python train.py --d_mlp=320 --activation="geglu" --norm="rmsnorm" --init="normal" --init_std_qkv=0.0684 --init_std_up=0.0684 --init_std_down=0.0 --optimizer="muon_variant" --lr=0.00644 --lr_mult_o=3.0 --schedule="wsd" --decay_fraction=0.799 --batch_tokens=[8192, 16384] --seq_len=128
Each number is 128 + 24 x the weight over the matrix's rms, rounded and kept within 0 to 255. Layers, rows and columns count from 0. Numbers have three digits each.

# layer 3 attention query, 64x64, rms 0.105, rows 0-31, columns 0-63
140116138129172121090135135133152124149108128178135117105117123122136128140120135117160089126120121133116123122123125100127134135133119128128098123124120123126126119129110140142171122130120161
118145119127097137140127110134108121105144140081141139152156134146181099151132122139112187155161167114140119116100140114149146103097152149130161097124127106117121135119127121120094170118137077
178119148100144100139122142117100117128166120112110118138122135142145120164133128138129170154143146121117097139135138138129133127141121174105103143132148119115119112174138109115141132112138107
150125101129097128156139140141132149124145134088109130150134138119108097124129104167106160138144133107129142134140151151140142149111132140125149122118121137107127125093190106130093107109145107
142125162116146101124141127141145121100132120161133125130122145112108106111126140109142123132151126134151130132135130096146105143147099114111115117086119128127114145123095092086124091114104143
129122124122121156149163118126127117145126133147119094110157122123077108132104116129111117122099141155136115103130125106138138114146120131102108168138129159143107143125094117128111094110160151
142107086103129150138087158095105130142154128107123108117120124132140114094119135144126195123122107123123105125109170131141091140129126156164119106123126157108145151147182156141103147157143070
112106120135180148103161090102127106120127106117108110090111163107114157118084114113155068103116116148097086126129137066104118113149125114090081143077140164138108175119120106158121159163148145
125139117129159098099120131113132143153160128060118112149155144112172156141119120130130173141138094141100141141123130151175139155115107113106128106119145109166129122163113113145122109072119130
138113112149125124139154106091145142111160105153112160147093181161145135089137125117142114130137144134116139143154148129140143161127124133140136127171101144158125131131158169134103130141108126
124135160159123140118159118149133098083105106128130120112122112127121148110145174102147103117096131146116140114152132103064087085145122139153129130137108132147094130123132136098131193134100159
130127128113114151107110127098139111164136125129125109161125135126133132157118149113090126147109116125113102155113136150139106102125104127158128087128153140141186091161137103116100104123135125
128115145122098155118147106133113126104107132147141140111136118133145107159130133110101125111148126111116100082085155090157148150141133143096108137119151105152129148131111109106109158121159121
128153134124062134151132137099114145093152107095125150144135150106109101135105122128151161120155150143153100128138122153090144104132130164131133126136137088127111129134123108150081122134151132
147106155138127127143133109112131118136139126118130151146104143146135153162152095116117126098134115117098132113171133146152096166122119147119159173131076097134089108102113088137141163171114120
122175111098133128097119128180139147123119108134162121127142127113131116126135125145122100152129138106098123163157128134142132125112143082115078137122120105116082113124115130149100144113109137
113110184132166148041130112157142123150033100219121105094062108118106129114101136112180015053071138139108146083111115043107136126165125068137088159094077134149109137148093138154188145129109207
091130123128107139114112117140132144098131133145126139121126133118151131098143137133120119136109138114117126151121136112144116119149145107130121140120129131131098098133092134111086100121132129
141135088131141144176131163125167144150134124141118108112111152106132096139168119163110140150154104144110161169168118163126130114120111118127146125149128117114111149128182139133109088125150108
121145120153072112140141127116120133111104097126134129113125125154114133120119116138096145119135153122132122110146123137117106133102118120148136137131141123125120128136157116110115111115121130
146139125127097100152147096110080132080150114127168106144118150158130140153115120107096161128151138150186130113107124128129123095100166135140128145146148124154133170127128142139068126120132133
124120092146130145150122130122145139134161176063127107145151142124149079125098152117123184145160173127117126143131107114125092107107140116161162096137103133135118161135123127126096189139128097
134155117140118146124118120129119120072147110101093102124119146135122137082123116107112161122153128085124116147125166135112129115094131135140134139114158132140154118107162114145103128146132113
128145129157141124143120142121155143090124143124105118129146145123142093106115110138116147158170166108131144151126123134121162122126139128145156107137107112121128096098133089133130125143120121
144119107113108109122127147099141120100130147160141122101102121127124110118115116113121125140101106111116142142093138142088122141139143124131118084130093082136096083097100096147106151151127169
127102121146122120120127144119079103143157157112109134133139104113058148131127132132094140124139131115131095106142117101123122138115119122131115154128090111129147120128158112111150092150162153
105144163129148110092122096142148138163081158160131122083099136144137120141148125099131112108131102150151133113138097112095123129145127101131139160131140129142147117159136152167121127167126132
144154124098135138146142118132105105098172177107155139121168152130170134113118151134100137120142126160151137129123131102138116138090115174125123090145113138114127157110104141128117087165131075
117146162146140113057120128123099131132078141135133108173109138132108141138133132133164134141118132141115107115125119107116156119138135124124148139097115144102107137143117093123154141175162172
113117129136114111096125137138140157140085117163159104102119084124121148110138119115164072079104085141139126106117145120130116178122195114152112117121151186165139125127139113152176139129150117
121114143115136137111127123139118107147131081136160148123106108130151147101131165081136110106117128090144133134117092130092135129132130119126091154148148141125127114123144125144159141105152159
096123153106108107112095147105109131114164130045156157135106144152100131158108122142097145135141136164143082140101128135113169165137163136123111109113119138144102115127120131115137151120113096
# layer 3 attention key, 64x64, rms 0.114, rows 0-31, columns 0-63
160146096107135143165120123118108124084203119098139145160156148156148059122129122160104214191163156114143085116143134171145137134082105170173160140115148168130138092126116107115096141167123073
173088094096126126126156143080122132148143123098112116163153139164114091133114136150093186175146105117136119120096119132098145140065109161131100137137114141095130121126153123149111165120140089
127176123118098143138128096132103138093154123124145146141145148154101104100094139142119154136118200140153120133161124151113120117141091123134134127108132181086142142168074087102116144153103135
114112144094138132136114170123127176120123130095099127125156141162130119107139166151131166162118130112141088140133115133128108137109125144163140110119119161108123093098107150120094130101112124
098153145110131113170134140159144133120127124124117141105115115087128075139107145123167140104126133139125162131150137131129122103149118142110144122089134136166133153157141118106145141122127137
142146113107107119157110128135092109131138102088107146149207160139135084139116146148090180164131151119139112122146110150131166131087120121188138137133138139159097095140122122122088133115117130
107137096103097136119110144114102126108163119111160127137212154142125088105080129153103205150133184109123093096145141139118159129120163150146119129128119139119140101116104135110111088157122127
118152108122138142162134144091088129086176153089140138140185124140114095101107131159088200177143149116133114098165134161125144129115150107148139149089157154122166111122122115123095107152139089
131097114134100134137136116132141118172111118132134112131120131094143166147090129108138104131115095112136156120136139112148129133157135101096134117105155116099126150114144121143146141083147152
162169117141109110106120119136146128140095136145130141105099104108124119104134141142133104158103120140137116104148109129130097137138139120137142080096121148155127128137130147123098179162148131
155155134137116089128140130128134128128161139109121149160107151128133122143127130146106159157123148130122152120122091130119108119113117178157157143156143148134118112132151142108096137165125096
138093145135132128136121134122137103137122113114149130116125135130115121129123139136100122123130102160113125150133118107119131097163103126105158124105135144132161146157142135097116119124138133
135120135133119111119102123134124135134137166150107139135183142131140147130149164138124148125141103146117111134118152130151118123084104120153152141135113116102139135138143121164174122126135140
117144150136125147151134156146134108123144135109120145085111105105147163161156136103106102106121121170097156142096103116111119128138169105134111125147117094107096115111142136151123150131121154
124131130111135175127120129157142105105117118143139140163119099128183100111151141130136117161106137127139107104097099123135145130134116109159141128125127126122132161135166109110141163109154123
134117147147146108142135142170123139152115139101120140133151100140096136126134136150151132129138177125148129130139145152118100144133155145118115166118187133138133155115115142108128098129153137
099096125119128139131139160117161111156076139144116116093094126080099176160131120082151038060123086163103159129123130092118125107172163093080101130120090087129105169125146114126178145127135145
093151131134118104142123105144126147122132151114137149147144127145130101094131149157134154152100158147124150126138142128119125095135119124126162109151148138150141156128144143116102127135144095
145121144152143152101101144107156125132140154169098114122153128156151118105126129153170126167122116089118140118125131149124155138144119099147125109158131161153128108109128132151133099096149110
135107166125107117140128135091106127130086134095134174140103157123129131144129155152130144131129159173132121134152102137104139132135074117163116110131124146130125138156139094095138135148112126
141131129141079122152137139124110138101127143126150114102137143134115077137088157133135164126114134152123142091122145116136121116120118090122114114129127153137111121158138129125105116120092075
134119109131122119101151128110114114136138114124137130151128121130118115119133124152107129112167107128155139135104128080140128149099170117163124131120108132145131146108160191134128152112142113
096139168123135149106140144109163121100118164162124119154131094107150195095161092109133092084139092124135176120151118105127143155137132074114156142133112133163149159101131138112116132113133151
145151107098165122177127130126099164134173150113115128130136129150126050127130154172113211189146126125151111145133118157140112115096107170174130112122153172137128107150147144155101116129136060
128121138125101145132125138148126101138120124167152125147105096115132140135128150105124134086111106133138101105129102124107100141126142123116127151135154157125120104141101162142133127137133141
100114158138119143154140121142121122136130113156129108134139134126143136139126104125150121126155102114107092122154138121129130130133106131146152154140134122143131123129124132104134132123101130
186121141136115125146118095104095104121127135139117121133113138143153073115116131149119167179146149129143150141121132125144137152136125147147114130131132149127154112117096153119119123077100115
101136143130130141072130120109145129162105169144118101117133119105161130147114112110149096114149130145104126097124115091161140097143130129112112169132125104140130151132132124166142105136118107
160144110107110108116149121123095156119137095113156130141113137140165127135150109133132122102121117140087125158190117132150112147130128148152120149102140095075114142127138120144137109098124150
154113108119129131107120146144107158129144128134145115135157149178165100095127142138125185146166141108154085134107122133156147175136116139176145101130157199131132093133126145136091137121111111
123132131164103125159121152122133149128152118129106146125129106150142119119144130151143160141098146144136107108116113126126142150109096160146162115119108125125144109138113101123104102107135110
111140116130175109115122109127130127132118122105109102100140160116123178113101141083134093101111108177110128136110124106143142125155166151142098156129142110134137122153134147133162120081123154
# layer 3 attention value, 64x64, rms 0.0866, rows 0-17, columns 0-63
170174100183143120118093090109104073163130149151136098132121098164075165158113108103124145150120124143121141115120099114110129164123134156132130143206121133117149129113114069144131139115099110
085151116137168140138112105150093143091105124095178122147118135153122124176133116119114107127100120178119196176209158160146182150135139131138130118121105131125116119131164121116121136112114139
121096141112154148130157097154130119167148082104117145142081105125132129133123111141119148111109109115158148165106126123139173133102131144118112075159105119104100129105079113149148129154130137
141126061094158148155117140119139196106170128147147087181115131138080160148168155170161112103173119165171120133062148176115142130114115125069150088080170133157122163104119131096143120146130129
151102151159138066125107107118176210152111072151098145142100142125093129102064135172082123099125144091150106107115145139147124119196111083112097128108145089107163156148131165128155142102136112
164115079104093126098164155090119148128146144122163126152148159104156146132163163139124097152087163137170085139124165126122129129154116156111139116149126159158144140135160133140105088140165131
165103134148136109134134102187124105105120101158130149121144121132149120093110092137140154117130120159134148140166091101129119151130128116108108115181120158172123162127105089116130097124138154
126121121104150210131122092116093156156117149124142125118126115028119144127097088127171143170167142110115099121158145115104122115156129145099151112168125160155095097153141145150129132116103126
064112111114143135100091165117161107166092106164148127117149120185142094133113123121143155086085141133123115093097099137151147165162139150065186146115102144131099157129084141136093104116135118
161093134090102141086086111147119132152185121123118132065195177094136167151139080116109126091102115127162099130164173104168129180118153077124168147154096134149110169138126084132084113105111105
127099127136162146142133179147109168115136105122147139160135176114144132167158123135107119139183090109131119101131124111148123087135099154142131106134103147136124141083080177161159125140110140
110050130141164133118160103115098109137122130072089124152137141138109165094132128128155143116150115140160160136120107110156064106118160114150121103097147119189149095073091082153109095140099079
154099118097139105084116122115147130126129139096117098106116127166115143096140118168191127147162136165121142158128078115102125141160169112127102143097124132134166153141140124173103158141126134
135136109134113113117145113145123106082143214135115149140156117122130051159124094188158109121132207129117104090090080093149109113149141120179121117127129145125159179134129110083212116162123162
138137134146140118120018181107151130123154142104114099135119167168116123170152147135163091140141147163099143098158117141132094112106170142122111168128160121146116077153128101152118179116101164
155130066140170162096151067124125173175104129095136126081111165146150124108111132120171117159148122098147138096106095085144138149138139157090160137095108091126094100154118116089128125145154086
081115092155113079185111101112118150099108085087128111114145091159100125122110077100144142138120154120089104166116171120120158101165125119208171126127102144151150101148099131127132205167160154
138161140145142156134118059102153129118157141142153112138156086130109107108155136145124130110126127084149078163135092120143109146125147130148204121094169093091117130123141088102135094101145141
# layer 3 attention output (transposed), 64x64, rms 0.594, rows 0-17, columns 0-63
117139071121161175111152120132153097109137156115095114128167175145135130139150112117142063122125070149123169141122124091136094112121042129092132119132109149143134112144097138142163157089079111
141137139132159057113138069113142134162129090137225130115124163126120091148137097165130133152138132178097142115133101107147096128093117156121104138112161153125129150126163172161127107104106106
128068130119138150112134124099129094090127113154163099135116117139115107117097097158137098123120131155142129099097136101187127089158128106143109133106130132143118145143115110109079165156117098
128132086140079101143143094131058129124102113117116114109141115123125119146163081160131164082185085155138098117198134158092087045127134108084121129108148077140097106174131077151097108157134126
147162192102106130149102190090118135058171128098128133119120166137146145064082110111167161080149139149154138135151166068137113136181185139134131168115112106124167134094135077139145102169126166
152141125130119125164186127144102152141114152191100133084136113141078113151112140115107211156169155145138152132134142154100119142145124109095151136157120100119111145114149149145117150147104138
112117142123156133125193126175147118122165171111138131166180116131135119118113140141137054126153113165135132139106123089185181121110122095147131134138109143144128139130131144133126122153135124
186119091132146125133115147133139122172138129102101117180096126106112117163094112101077097201133178116107130159103117100112121086150139088129117098152101135068062098121138128152091168139145156
081121144161143102131125091141129168097042148152132119145121151162122142110116127123115145144133153154124113099125100105136123160119102103177153113102050102175134112169088074125119064136108137
160156198151140141140158135118136138110108147115141194193125105127092108165169097163130093123165144134119171189161118099106144163117052085183184188093085140095078145102139117148112177155138124
140149112132083151122126124088082155150149130128140127149143121113119143159133125113153144119148184158131100104108168159122176096100165127111053134163115126129076107127078168166113110143115102
129105164115134133113096125115122111068125157115126121116149079113053157170168104149080117095112131157138129128050162149164132077146119133093104095157134145140135099102112099081136138120184080
097083155089147136131105124156114156145144145121070158130169112139102134094140174156128161145095105164146120153099106088108091094120098147138107145132115087133138098074158104097157113153142117
084173043125131149146118197193115181094124169135121118107163063086150098040088133172124110184153118095132123173124106164093139149136175127097079122127114136134100103120113152121134094140079104
099101130131154121094063103118104165158140180129122189136117166139147175163168127143149130128116070140079114142121115128073093142132112153130130143126180117106107106175137123172175093132095102
127086112133161150131143162088122068119070148093111084160147165122055079142116105094083151173113124113112085111158109098101127112173108171094114146112063088097140125136156110105127104125151157
119142136154168125138107070127185130076159115122159115107116151127122160079148095077124071130099178164137121157139110228075092081139165186124155139127100120175120089054100142157090157128122137
150151087134101136091156184169117129119100086105131101108123098155103107114146087130113071097103114102089150137170143173084132137100098103102168106067147125135155087138133103118117100101140166